config.yaml
hidden_size: 192
num_attention_heads: 6
hidden_act: "swiglu"
tie_word_embeddings: true
parallel_block: false
init_std_qkv: 0.0394
init_std_up: 0.0394
beta1: 0.95
weight_decay: 0.086
max_grad_norm: 1.0
doc_mask: false
dataset: "wikipedia_en"
Each number is 128 + 32 x the weight over the matrix's rms, rounded and kept within 0 to 255. Layers, rows and columns count from 0.

# layer 4 MLP up, 384x192, rms 0.14, rows 136-170, columns 128-191
[[ 96 134 146  90 138 138 189 153 211 136 133 132 111 136 124 126 114  74 104  82 123 172 148 152 115 153 116 145  81 140 162 161 146  95 168  97 142 107 154 106  93 122 108 137 107 112  77 148 123 167 159 175 122 131 135 119 126 130 148 122  93 121 104 149]
 [ 94 136 111 129 130 104 110 127 105 144 161 105 141 150 153 144 113 139 100 117 187 137 138 143 148 146 171 100 147  44 130 158 123  99 138 128 110 137  85 110 144 164 100 127 105 148  82 104 179  95  22 141 129 134 162  96 128 172 160 136 158 165 119 120]
 [128 158 158 131 153  88  85 144  89 138 114 118 124 136  73  90 127 128  98  98 124 163 182 144 152 154 116 159 194 121 128 136 126 146 104  91 113 111  70  66 136  96 167 100 162 139  83 100 141 109 142 148 119 157 136  79 168 136 155 127 126 166  91 106]
 [160 157 102  87 140  94 127 139 146  96 112 251 131 145  94 138 154 151 177 161 171  90 152 179 139 139 117 125  76 150 179 140 155  92  92 150 142 141 104 185 140 174 149 138  93 106 110  92  87 129 142 165 134 105 104  82 150 137 138 158 162 131 199 160]
 [143 146  99 157 154 112 136 139  89 152 114 137 123 106  90 151  97  75 156 136  78  88  80 110 130 104 124  64 162 135 132 175 132  76 144  78  87 123 122  74 157 143 138  87 134 102  98 150  55 159  91 131  87  97  90 185 116 165 184 134 183 213 137  99]
 [ 84 129  97 155 149 155 134  97 157 137 168 133 105  91 134 101 144 167 153 182 132 129 102  77 126 120 105  76 186 164 114 153 130 156  91 131 117  58  82 189 115 125 124 138  84 120 109  98 102 123 112 148 152 108 139 131 134  75 138 125 125 152  61 156]
 [181  90 109 120 115 143 112  79 165 140 105 123  87 116 128 121 106 166 140 130 107 142 110 108 103 109 136  76 119 143 170 117 135 179 154 134 138  59 165 220 120 123 178  99  59 118 132 171  91 111 156 109 135 120 119 126  90 144 108 148 122  99 115 101]
 [103 151 107 122 108 159 113 113 169 155 173  85 164 125 138 174  22 168 104 164 108 162  94 212 136  91 141 130  92 131 157 118  93 129 133 144  77 152  51 138 128 141 153  58  95  79 129 103 146 141 141 160 126 157  83 118 111 124 168 167  98 197 141 101]
 [133 130 132 163 149 128 134 106 110 100  85 124  93  93 139 124 157 155 128  81 153 216 144 147 166 168 123 115 103 136 133  89 132 143 171 138  99 198 170 132 122 136 134 161  96 128 103 136 110 117 142 163 214 143 114 155  42 121 192 183 114 180  42 151]
 [139 106 139  95 140  70 136 136 170 122 143  72 122 140 202 114  98 114 164 115 163 147 107 151 107 140  96 100 113  75 110 160 113 148 121 123  99 118 115 138 172 118 245  58 128 141 118 151 131  65 110  72 123 100  88 125 173 143 139  70 115 166 124 132]
 [161 136  62 124 140  70 182 148 121 105 102 134 167  90 182  63 140 112 108 143 102 129  99 146 127  82 175 187 121 148 159 160 153  88 113 149 114 128 200 165 117  80 107  98 148 154 112 126  91 108 138 138 129 121 137  85 203 117 151 110 106  49  93 119]
 [113 115 184  61 142 127 100 144 172 126 128 112 106 165  92  86 119 140 145 152 132 117 121 157 151 126 106 140 114 148 227 161  88 163 119 171 143 115 111 128 172 120 132 159 158 126 145 101  84 114  77 139 150 138 106 118 101 165 105 150  92 192 107 131]
 [138 108 147 120 159 162 105 114 180  85 172 154 105 130 127  99 153 108 127  98 153 143 110 104 114  93 145  77  87 125  71 122 124 126 121 140 164  73 140 128 118 127 139 162 110  98 165 116 120 107 172 122  98 112 104 141 164 120 130 132  83 147 118 152]
 [101  95 143 101 178 111 116 171 101  99 102 119 126 154 107 157 125 114 194 103 133 119  85 120 114 117 103  71 171 159 160 105 136 111 158 158  25 137  96 166 134 152  89 181 150 115 149 118 125  99 183  80 100  56  91 128 169 183 118 125 150 164 124 137]
 [126  98 172 180 181  74  93 110 148 133 129 130 134  95 106 143 128 151  91 152 103 132 165 164 131 128 147 201 135 198 125 117  58 181 151 129 122 146 108 148  99 164 100  92 149 132 129 134 156 106  94 155 110 173  74 119 190  96 186 118  82  99 167 159]
 [128 125  99 133  74  40 185  84 145  46 149  73 149 173  71 177 160 206 160 191 138 169 126  53  98 121 123 105  92  90 143 131  88 164  84  93 113 179 124 161  40 164 144  66 129 106 151 166 138 117 154  81 125 117  85  91  92 168 116 110 168 165 124 167]
 [ 45 172 114 192 160 137 145 162 148  96 109 187 135 171 181 142  94 165 106 152 133 139 123 169 118 100 166 122 112  80 100 101 121  59 143 173 141 137 114 146 130  61 165 119  89 116 133 140 130  77  93 108 138  96 154 121  55 125 116  60 103 103 152 107]
 [181  94  78 158 183 111  94 159 141 157 132 110 146 162  91 110 178 150 140 133 113 123 140 153 114 185 128 150  92 178 120  74 119 116 160 149 150 151 129 148  75 173 143 136 150  78  95 131 139 139 108 130 135 152 132 124 159 107 172 156 131 130 120 106]
 [103 101 134 153 136 115 122 158 133 141 126 155 137 121 119 123 122 136 120 134 130 176 156 106 122  85 151 146  78 121 131  84  57 161 157 140 119 190 122  75 119 123 104 134 110  96 146 101 206 109 157 168  92  77 182 120 145 164  50 101 138 119 149 123]
 [172 161 135  86 145 100 160 108 161 160 128 118 100 114 154 134 140 123 134 157 165 115 145 179 134 130 129 147 110 109 113 140 111 103 144 127 140 126 117  92 123  94 127  99 147 158 135 148 114 145 106 135 180  82 170 119 125 110 136 149 194 140 164 138]
 [ 99 152  74 133  83 161 140 147 159 128 144 147 156 193 132 159 122  68 117  98 108 179 139 108 154 133 156 151 134 147 133  75 131  88  73  75 148 139 111 110 138 129 114 162  72  88 110 157 113  95 122 142 120  74 122 126 100 121 128 105 120 143 136  86]
 [124 128 170 197 197 107  98 135 157 137 160 183 157 161  92 133 195  80 110 113 132 195 174 109 113 134  69 133 172 136 129  85  78  90 166 124 161 137 120 135 146  97  98  78 107 108  72 157 117 166 122 192 171 109 165 135  95 127  75 154 128  94 133 116]
 [106 137 137 105 158 136 181 121 105 129 126  95 111 137 118  93 144 127 130 145  60 118 105 140 165 126 118 117 128 119 109 111 135 102 119 160 120 170 120  85 119 115 133 126 134 142 122 109 122 120 126 105 114 167 123 104 157  98 101 117 106 151 125 141]
 [242 123 146 116 111 102  79 136  77 125 193 123 103 142 158 161 155 127 188 101  93 170 125 107 123 149 112 111 170 153 217 135 143 147 153  93  85  59 120 162 109 100 112 130 159  94 131 158 110 170 129 189 183 139 188 129 209 176 145 118 164  97 144  83]
 [140 139 115 161 122  88 147 119  81 129 143 138  98  90 142 105 116 105 117 134 147 173 144 133 100 206 128 177 138 171  83  46 144 118 118 108 109  79  89  93 120 132 116  90 111 111 145 158 109 169 149 101 152 168 143 133 132 116 134  87 126 107 137  99]
 [155 119 118 135 137 112 175 147 126  99 126 132 121  97  90 118 149 132 112 101  86 185 148  61  91 111 137 201 188 144 154 137  93 196  90 122 144 164 101 116  74 103 188 100 108 125 118  96 136 176 180 109  92  98 129 171 129 124 123 154 171 126 147 199]
 [ 98 123 113  91 155  96 152 156  97 143 140  95 108  91 101 102 114 127 131 112 124 134  90 123 134 139 136 106 156 155 119 177 184 154 141 165 157 110  99 158 135 201 126 145 166  81 167 177 187 121 124  99 127  90  75 186  99 177  77 134 127 151 136 151]
 [163 132 126  79  90 174 191  55 109  95 128 129 124  98  95  81 142 135  88 167 182  95 111 158 104 134 153 168 215 140  98 109 111 109 155  97 123  85 134 133 108 173 141 160 145 121 105 158 110  94  91 163 112 164 141 133 148 190 139 128 163 170 198 173]
 [123 142 165 120  42  72 132 142 130  86  84 158 155 170 150 192 174 140  88 128 156 147 160 111 169  67 102 200 119  73 101 105 130  83 154 158 166  72 122 169  94 150 137 111  82 126  49  63 183 171  61  92  83 118 105 114 156 147  75 152 125 124 178 133]
 [ 88 122 137 103 163  89 126 161 107 152 106 139  89 110 143 187 106 132  99 183 102 110 192 100 129  94 147  77  97 139 139  94 129 102 161 132 154 122 143  70 149  88 133 180 159 140  96  99 188  85  66 104  90 142 102  99  94 140 117  99 143 139 108 171]
 [135 117 138  61  77  90 152 144 118 127 154 129 104 116 165 147 125 143 157 115 124 131 107 104 117  90 165 128 123 184 148 107 136 131  74 130 199 146 178  93 182 128  61 151  94 111 150 167 131 182 111 115 126  57 130 109 174 156 144 150 147  64 175 123]
 [ 75 161 125 143  96 145 126 171 181 104 125 134 199  66 132 133 154 145 159 124  99 183 118 103 145 101 131 132 144  82 121  73 166 147  70 167 123 121  90 165 222  89 130 175 120 109 148 118 115 121 115 106 141 106 161 108 123 163 152 116  68 192 186 132]
 [144 170 111 177  96 128 102  81  96 155 105 137 128 132 131  77 141 126 115  66 146 161 146 147 158 100  92 181 132 138 125  84  81 107 110 129  93 160 161  78  61 132  92 122 139 122 141 138  98  90 112 123  69 101 148 158 181 123 143 150 139 109 115 182]
 [138 134 128  59 124 153 107 139 167 103 129  68 166 116 159  83 111 117  77 140 126  79 121 150 115 180  87 124 159 108 160 107 112 109  95 134 142 135 110 135 115 156 160  62  82 183 167 180 179 119 138 152 132 184 148 152 191 138 113  86 103  88 126 127]
 [146 119  91 101 162 163 123  77 194 126 126 155 133 197 113 116 135 159 197 157 110 140 105 133 142 176  83 176 164 123 162 130 131 156 171 116 200 124 154 142  91 108  99 113  87  94  78 130 123 105  91 190 109  93 138 123 206 150 161 112  46 129  30 114]]
# layer 4 MLP down (transposed), 384x192, rms 0.128, rows 136-170, columns 128-191
[[ 92 162 143  95 135 147  81 150 136 127  98 164  78 121  91  89 189 118 119 115 135 131  98 159 161 105 143  81 100 138 156 156 108 131 129 172 175 167 127 103 161 130 110  98  99  90 146 120 156 126 135 133 140  70 139 116 146 142 194 110 147  85  71 120]
 [ 65 129  99  72 127 149 153 164 146  92  97 123 158 154 160 143  82  97  92 133 161  60  52 153  70 144 141 102 159 145  98 107 107 141 171 128 116 142 145 141 168 127 133 146 163 136 203 156 211 160 146 168 127 154 123 158 133 201 175  98  99 105 106 119]
 [ 89 123 121 130 142 157 138  90 124 139 105 169 145 132 157 124 105  99 112 152 119 182 101 133 134  88 164  99 116 115  82 114 156 119 133  76 113 108 141 147 128 159 154 120 126 118  97 118 106 166 129 217 152 181 116  34 144 154  88 129  99 100 133 107]
 [166 131 146  78 178 162 120 164 138 135 125 126 140  95 147 127 124 108 142 132  55 139 137  97  90 138  52 128 150 170 141  84  95 140 105 106 104 146  99 118 118 123 146  92 108 100 129 107 148 203 134 120 111 181 136 103 109 133 169 119 140 119  78 105]
 [108 123 141  82  84 135 201 114 120 147 116 110 103 112  87 203  79  99 134 149 106 133 176 146 123 116 118 163  95 125 155 129  93 113  36  76  99 120 169 102 165 141 145 113 122  77 102 113 100 135 137 161 134 157 121 157  97 180 143 155 132 156  88  90]
 [ 97  80  86 167 124 172  99 113  98  87 138 125 140 129  62 149  95 142  95 168 153 141  87  85  55 184 101 179  82 116 140  91 126 155 157 135 167 118 120 156  79 112 202 113  88 238 141  80 148 148 171 176 127  89 107 164 138 105 137 131 106 153 152  76]
 [ 80 121 146  96 109 145 164 146 119  97 189 134 117  74 141 128 116 115  88 145  89 186  78 102  82 115 184 152 145 132 142 127 106 201 103  85 122 170 142 118  90  91 172 112 184 127 123 134 104 141  81 144 171 122 120 129 163 114 105 124 123 149 125 146]
 [119 128 191  99 115 130 132 159 123 145 104 142  81  66 141 109 158 160 123  84 130  58 158 153 172 198 133 100 118 160 116  96 159 108  90 131 143 105 142 109 166 159 124  93  81 122 172 164 116  87 159 179  97 107 122 109  94 150 108 153 159 101  85 174]
 [113 150 118 115  76 130 155  87 120  69 152 176  83 103 116 144 144 116 116 121 146 156  68 148 134 110 167  80 135 115 111 104 147 136 152 102 108 122 173 159 121 110 144 122  74 126  99 117  72  93 147 137 106 110 108 186 169 166 104 158 108 160  80 115]
 [149 140  73 177 161 117 131  88 137  93 151 130 163 123 131 131 104  81 113 119 100  80 124 101 106 150 151 139 108  99  97  99 115 195 125 103 129 133 132 145 194 103 134 138 116  60 122 110 152 118 170 119 126 192  89 121 104 136 116 150 122 157 131 121]
 [120  70 132 112 108  70  99 112 142 181 127 117 197  89 134 148 147 150 121 104 163 112 130 156 120 112 118 159 188 138 123 156 103 124 108  96 113 113 109 115  75 120 102 131 180 174 135  90 180 152 162 138  96 144 177 166 143 114 204 103  78 161 119  93]
 [112 132 164 110 143 126  97 133 162 107 101  92 159 154 157 123 161 131 109 141 102 176 110 105  91 134 131 174 116 148  85 195 121 104 163 120 108 132 201 123 156 155  94  66 129  84 169  86 155 137  80 103 102 133 125  67  96 202 113 182 177  72 104 144]
 [147 116 177  82 133 101 125 153 107 142 185  57 154 101 145 185  83 156 106  94 118 128 135 101 143 100 143 100 177 163 151 151 125 162 145 122 155 142 116 124 130 128  81 142  66 143 135 133  87 170 120  85 140 151 114 160 117  97 125 154 110 189 109  79]
 [232 121 115 148 166 132 137 110 124 179 186 144 124 180 129 100 132 136 139 148 181  83 111 200  96 179 198 182  24 113 134 197 154 173  91 158 120 152 147 111 134  82 119 199 123 107 105 106 129 137 165 118 119  81 194  79 154 167 111  84 136  89 129 120]
 [138 141  53  99  79 186 138 113  93 138 137 119 160 149 115 108 149 168 140 142 123  53 150  59 138 119 135 167 139  93 152 115 140 142 146 119 154 142  69 121 108 150 103  69  92 142 137  63 156 122 115  94 147 122 114 116  94 127 142 141 130 100 112 165]
 [145 124 114 105 153  90 144 152 165 134  83 146 135 105 144  94 134 125 142 152 165 174 129 138 165 149 114 156 157 124  94 133 140 159 149 146 184 132 171  91 151 104 167  87 131 163 189 112 124 149  87 100 104  75 130 132 124 125 130 147 138  96 143 172]
 [157 111 170 151 103  98 153 111 139 105 208 140 123 154  97 114 133 123 104 113 117 162 154  98  91 124 114  70 151 124 135 140 138 190 133 120 109 116 146  80 152 144  93 160 101 163 124 110  86 169 145 172 107 105 153 160 135 143  76  93 164 110 172 177]
 [127 165  44 133  66 115 121 121 157 108 122 109 144 144 133 168  97 153 189 112 140  84 128 129  97 165 134 152 138 132 111 148 141 148 148 112 137 126 111 134 126 109 183 141 121 101  76 104 194 112 124  51 117 134  73 169 138 151 136 170 153 173 113 146]
 [123 133 174 148 130 168 114 100 140 171 127 102 131  98 175 126 131 157 150  84 119 112 139 115 119 158 150  75 111 132 117 149 103 112 138  66 194 156 111 119 109 113  91 114  81  78 175 135 160 140 148  97 122 116  98 125  96 159 107 149  99 138 156  95]
 [ 92 113 118  87  96  71 112 134 120 144 114 130 138 141 127 155  68 163  86 148  95 139  68 143 177 105 178 125 210 200 103 103  83 148 100  94 139  83 121 124 138 115 110 130 100 174 127 106  94 117 194 157 158 118  88 153 133  99 162 133 104 138 185  92]
 [176 170 132 130 160 160 137 170 164 114 147 166 179 135 107 114  83  95  92 148 113 144  99  87 141 193 134 107  75 123  95 121  75 115 109 133 157  85  59 140 113 145 142 122 114 142 130 130 148 109 133 186 183 163 115 130 109 116  60 120 151 127  78 106]
 [ 42 102 145 110  84 165 133 169 170 135 157 119 158 131 104 144 154 102 141  71 105 138 118 188 115  71 107 188 132 105 146 132 161 112 141  62 123 123  89 178  52 121 123 148 113 125  71 138 151  92 140 127 159 140 146 146 136 106 162 156 114 126 117 204]
 [151 159 121 110 107 104 171 189 111 121 117 143 162 136 144 146 177 121 126 120 191  58 176 111 118 119 150 160  96  93  90 166 139 128 141 142  67 161 152 115 132 119  63 137 177 132  87  93 158  88 130 198 157 108 128 116 105  85 147 177 141  71 109 137]
 [ 77 113 141 134 219  81 214 135  84 166 144 122 141 157 109 137 136  60 152 171 127  60  65 109 125 109 129 163 150  85 121 151  95 148 110 118 123 125 142  59  79 118 113 120 106  87 139 170  91 127 182 114 135 115 146 137 132  95 103 144  97 118 133 151]
 [ 97 117 109 130 136 155  98  67 105  75 129 108 138 127  81 114 114 180 135  91 142  95  88  91  92 160 165  23  74 118 132 112 110 121 133 143  51 122  84 150 118  94 151 164 129 193  88 119 151 145 146 132 133 121  97 161 126 153 125 206 101 163 137 107]
 [124 139 151 163  78 121  86 129 105 181 158 122 106 128  37 145 138 143 119 142 160 146 121 105 151 156 146 208  58 151 151 132  99 131 147  95  93 162 101 162 125 143 171 165 158 140 145  75 132 142 154  97  91 115 158 139 116 126  94 140 102 174 159 123]
 [102 150 103 129 156 169 111 155 155 109 160 125 158 130 111 111 137 159 134 132 119  74 141 127 110  77 126 158 139 127 150 123 109 169 131 138 146 142  64 101  95 114 124 139 159 110  68 116 152 138 110  65 168 102 142 151  91 132 157 125 114 195 143 162]
 [215 160 112  98 133 123  69  98 145 139 135 166 168  80  69 152 123  71 120 161 118 128 125  78 121 157 115 156  52 143 135 205 147 151 104 145 132 121 113  73 122 176 138 110 173 132 160 172 105 185 128 171  77 102 161  79  93 102  76 146 149 107  83 168]
 [157 113 103 125  72  45 213 130 140 118 131 111  98 181 138  85  93  98 114 139 132 136 157 187 113 200 164 193 158 135 139 147 152 166 119 149 167 156 120 156 112 105 170 155 147  89  95  80 158 123 166 102 120  83 130 116 122  80 161 127 156  94 128 152]
 [ 83  42 126  59 126 128 173 166 145 121  80 122 180  78  72 153 145 117 164 141 136 129 141 109 153 130 123 182 113 100 119 142 184 115 147 183 161 141  66  95 140  79 102  87 101 109 165 150  26 119 125 178 118 142 118 100 168 140 157 141 184 144 126 168]
 [145 158 126 137 134 107 147 149 179 135 186 146 155 149 142 102 137 186 133 126 152 124 137 124 128 126 154 131  73 101 114 104 116 153 114 175 113  74 114 172 144 150 118 123 167 151 122 148 109 197 102 107 158 172 163 112 128 120  94  90 148 132 157 107]
 [ 78  84 178 135 148 196 138 134 129  85 128 137 153 147 168 183 119 128 124  76 149 102 153 140 149  80  82  89 153 118 173 111 174 136 110 143 163 123 109 169 105 173 177 136 126 156 119 143 109  95 124 176 101 208 147 146  91  85 151  84 118 168 134 115]
 [ 34  78 166  79 103 156 132 151 119 177  82 113 158 115 157 162 111 189 130  77 144 144 155 108 142 113  98 132  59 136 154 176 126 123 143 153  99 117 155 145 125 130 118 138 152 167 121 151 171 121 143  58 158  97 107 137  74 139  94 165 155 190 106 121]
 [116 172  64 139  85 164 176  59 127 166 157 108 129 180 118 107 149 137  73 135 111 176 117  92 180 115 154 183 119 105 138 110 103 103 160 153 145  98 118 190  88 131 129 111 170 163 144 104 133 131 135 172 136 159 110 124 102 156 157 115 154 117 124 117]
 [227 117 152 139 174 106 155 132  94 150 128 123 147 168 178  84 141 106 127 165 133  92 118  79  69 118 161 137  56 131 107  70  70 138 120 125 120 148 108  86  94 193 172 133 102 140 182 112  93 158 157 189  78 157 152  95 122  70 142 138 143 104  83  58]]
# layer 4 MLP gate, 384x192, rms 0.134, rows 137-171, columns 128-191
[[133  84 143 134 127 105 137 148 136 112 152 125 161 182 111 134 109 137 120 112 139 173 134  82 174  46 140 118 155 119  66 142 150 136 147 152 188 133 105 111 133 133  97  98 114 210 119 143 119 129 135 107 125 146 164 141 132 120 158 142  94 100 111 134]
 [139 131 159  98 108 101  62 158 119 143 128 102  88 150  83 133  85 123  61 124 148 165 160 138  83 179 169 123 167 138  58  75 150 124 139 115 123 173 110 106 180  72 111  92 114 138  98 131 172 117  86 168 137  89  89 179 150 102 144 113 133 188 126 159]
 [128  72 131  79 132 149 175 114  82  76 129  83  80   7 132 141 138 104 182 107 140  88 115 111 134 124 112 120 184 127  97 114 113  88 113 177 131  84 137 117 105 100 133 129 170 170 160 132 169 132 130 100 142 229 103 108 134 153  86 124  87 148  81 127]
 [158 152  63 102 156 152 114 158 133 193 107 124  87 137 138  90  65 133  99 126  50 138 122  73  64 127 139 110  91 160  78 112 119 111 134  84 128 134 123 163 138 149 151 107 115 120 158 122  72 130  83 143 100 162 140 109 174 157 115 118 131 139 137 119]
 [ 79 165 107 140 150 157 115  91 170 136 141 146 156 156 105 105 121  91 171 105 156 137 123 147 120 115 106 127  95  88  98 165  84  34 141 138 143 156 141 107 160 111 113  57  87 162  48 198 117  76 158 153 126 125 120 153  97 119 124 117 210 158 134 173]
 [ 94 139 148 130 114 137  96 159  59 102 139 121 159 131  96  73  96 151 103 102 109 166 120 110  53 115 163  92  95  80 159 102 153 136 149 145 133  93 102 118 191 108 145 134 102 166  97 151 169 131 127  96  77 108 133 120 142 136 162 109 109 101 159 144]
 [122 138 113  61 133 115 148  97  81 184 163 154 127 116 109 206  69 100 131 151 138 112 149 191 173 153  88 123 199 170 117 117 102 124 137 176 165 166  81 141 157  82  89 149 116 103 128 127 153 122 126  99 186 160 137 125 127 143 109 113 161 182 123 172]
 [186 155 157 158 118 140  91  91 150 173 158 130 134 151 207 126 194  95 161 129  48 113  64 137 184 126 118 155 120 188 137 130  99 126  95  91 127  83  63 122  64 146 114 131 135 130  53 144 165 127 208 133  72 115  97 140  83 143  79 159 157 112 107  95]
 [137 157 141 151 122 164 151 104 108 127 116 110 104 144 132 133 118 107 117 148 174 123 112 143 111 113 132 108 131 103  62 144 169 135 145  86  92 106 107 105 132  91 137 133 142 147 163 137 141 101 170  81 163 119  95 112 165 170 162  96 181 182  74  96]
 [ 97 200 166 116 149 128  73 140  78 171 128 117 174  93  99 166  97 170  82 119 102 104 142 128 148 113 165 103 155  94 189  31 147 145 170 156 102 124 156  73  91 162  92 111 127 114  86 151  96 148  93 173 134 159  60 128 120 135 159 146 106 134 126 155]
 [112 154 105 114 130  81 156 162  66 139 174 128  51 141 124 132 141  75 104 148 102 110  88 123 172  78 134 115 166 171 177  93  21 147  97 115 194 199 105 140 149 130 142 122 103 135  44 112 155 188 123 113 129  91 123 135 121  84 137 119 132 186 150  88]
 [156 133 119 155  89 146 125 151 133 108  87 156 148 173 136  84 114 104 139 113 164 142 118 154 110 161 161  99 148 108  96 103 130 131 154 170  78 128 123 185 159  90 168  89  84 142  75 113 111 149 154 149 134 146 177  86 119 191 110 171 136 129 172 144]
 [115  97 159 142 172  94 124 144 168 113 129 172 165  59 118  60  87 139 125 174 139 155 105 181 112  81  73 151 164 143 122 114 112 171  76 141  69  78  87 105  65  99 153  72 147 114  75 106  97 191 127 131 108 110 175 109 114 133  96 145 130 106 137  91]
 [161 150 153  90 129 129 126 110  93 141 100 136 105 129 142 158 146 103  82 146 113 127 154  99 110 162 153  73 157 139 141 192  82  92 142 122 163 151 150 178 202 184  81 129 171 110 156 136 149 127  88 113 110 213 173 185 116 175 113 124 148 130 123 147]
 [ 86 154 103  68 178 145 204  77 141  76 164 185 151  80 171 139 151 116 137 143 125 113 117  89 138  48 132 103 167  91  97 173 161 121 127 190 127 147 109 100  87 195 158 159 109  79 151  79 123 164 212 200 122 123 188 127 115 164  68  71  90  98  63 120]
 [140 175 122 191 115 160 109 166 108 126 143 111 132 139 192 113 130 148 125 154 148 131 133  54 170 188  96  44 157 125 131  92 116 158 147 108  90 107 128 106 151  90 106 154 145  91 117  95 144 174 154 118 108 187 135 111 119  93  72 138  97 138 111 164]
 [142 130  97 161 137 105  96 150 110 204 174 118 167  98 149 132 120  40 127 169 159 158 163   1 117 148 162  93 142 123 122  92 152 130 137 172 144 130 152 110 116 139 134 112 125 121  99 138 101  94 145 110 114 141 161 128 144 144 118 129 141 126 158 168]
 [ 88 148 130  86 117 129 120 148 116 111 137 119 108 111 164 137 127 123 124 132 119 113  83 173 131 126 166 131 110 128  75 138 144 137  77 179 123 163 152 150  93 135 118 143 164 159 116 132 100 113 133 137  93 124  98 162 176 131 111 123 117 150 116 118]
 [ 95 112 136 132  84 117 156 152 178 119 147 126 181 103 133  98 126 151 150 125 151 115 120 159 119  96 132  73 113 129 157 162 119 114 133 117 154 145 171 147 110 113 129 169 165 126 190 142 128 118  80 149 120 154 111 122 117 121 126 133 122 167 124 119]
 [ 81 143 148  95 103 122 124  97  47 127 141 145 131 109  77 170 148 138 118 143 160  84 112 154 104  69 160  58 133  83 185 139  99 140 178  90 117 113  94 144 133 112 142 162 123 131 160 117 169  23 159  53  90 208 109  96 139  80 122 141 153 105 161 133]
 [108 101 122 146 143 132 154  77  87 123 129 132 152 124 169 128  92 134 115 191 135 123 143  93 113 132  86  61 143 144  96 159  86 127 152  92 161  90 173 135 141 164 129  87 167 114 167 124 204 169 174 145 126 119 165 122 125  96 113 117 125 130  76 137]
 [110 100 130  94 127 137 118 143 100 116  52 128 147 144 161 146 117  83 163  91 114 106 167 137 152 112 136 146  94 187 123 135 180 129 152 166 126 141 167 154 109 189 135  86  72 175 168  97 103 143  92  24 159 104 113  63  94 130 123 121  86 132  89 137]
 [ 69  72 105 127 149 121 121 124 182 146 168  64 198 160  90 120 128 142 142 130 161  86 148 133 155 140 185 168 139 137 149 137 130 119 147 119 105 130 113 126 180 114 120 155 153 154 156  78  72 118  76 145 123  65 140 123 137 154  81 148 137 161 101 109]
 [145 164 102 111  99 172  65 168 182 102 121 158 121 113 156 115 109 109 141 101 138 174  76 117 156 141 163 151  72 121 129 124 112 113 103 163 122 127  84 119 113 101 167 116 125 124  83 122 122 207 128 142 145 222 104  78 140  93 120 126 143 167  84  47]
 [141 171 189  93 171 113  98 136 149 120 113 105  83 173 126 101  90 120 196 114 136 164 112 136 105 145 112 151  76  80 128  83 127 213 169 107  97 112 128  98 127 133 158 138  78 134 171 189 100 112 155 179 136 130 105 103 155 111 124 143 142 125 140 121]
 [154  79 137  94 200 171 111 140 113 149 128 107 171 120 138  17 167 116 139 152  65  83  72 159 118  64  48  99 104 144 110 102 160 114 193 107 153 106 127 100 136 133 122 109 104 120  80  99 109 139  74 116 154 124 126 101  92 109 129 148  79 156 185 116]
 [ 68 114 174 166 184 168  47 125 127  68 167 108 112 110 157 247  73  87 127 143 120 111  60 106  44 144 185 107  98  91 129 124 190 209  92  96 137 138 157 117  10 124 134  75 128 184 130 120 127  71  47 152  59  99 127 159 186 141 127  59  88 180 204 134]
 [101 109 110 106 122 113 114  76 131  98  89 148 134 131 183  94 109  74 128 145 113  95  95 134 119 172 133  76 155 122 172  99 100  81  84 171 154 214 147 131 169 156 108  92 136 178 119 136 113 138 171 168 112 155 103 158 110 130 131 105 108 115 138 113]
 [ 90 140 172 170 147  87 115 159 145 149  71 179 140 117 128 163 131  97  85 163 127  94  70 137 112 162 179 100 192 112 132 127 159  70 148  80 123 145 117 191 184 145 116 102 152 187  84  98 137 119 133 179  84 131 138 198 122 140  64 162 166 119 138 162]
 [171 151  84 123 121 152 154  48 189 115 149 105  52 122 150 141 165 139 125 114 119 106 159 205 151  86 116 147 189 111 149 122 157  52  68 117  86 146 149  69 147 131  92 117 148 131 137 158  87 172  98 126 166 162 135 158  97 118 196 129  79 177 129 139]
 [107 116 138  82 113 138 152 140 105 190  96  82  93 122 104 124 192 108 130  96 171 122 111 171  72 148 174 103 178 147 188 160 154  75 150 132 101 134 143 143 193 119  84 115 152 111 218 151 118 125 109 168  86 121 123 124  31 134  88 119 134 156  83 118]
 [188 157  98 103 177 157 136 119 133 146 130 141 166 107  76 154  78  99 101 115  83 125 104 132 102 138  99 111  95 111 129 144 144  93 118 116 116 134 145 100 141 142 168 150 133 129 135 170 112  91  68 137 152 137 159 112  89 158 125  45 149 158 129 111]
 [121  63 108 184 160 142  95 108 100  99  96 156 165 112 114 151 185 140 108 161  93 112  75 128 127  78 163 113 133 129 150  71 117  94 163 162 104  95 152 170 132 100 113 191 121 171 111  97 108  70 192  75 117 138 101 207 159 121 146 129 163 146 162  91]
 [177  99 181 157 133  85 102 137  91 112 179 147 157 132 132 134 142  91 149  93 109  59 113 150 170  80 175 101 175 173 103 165 105 135 122 177 107 168 112  81 146  96 127  96 115  73 141  65 158 165 195  22 108 179 171 210 149 111 120 188 129 156 134 120]
 [145 118 144 103 119  92 119 115 108 138 134  76 135 135 165 124 160  87  94 138 148 131  94 111 153 117 144 158 135 158 127 159  61 102 119 152 120 100 125 104 153 132 104 189 125 125 114 142 124 154  71 109 106 147 103  78 160  88 111 108 137 157 112 110]]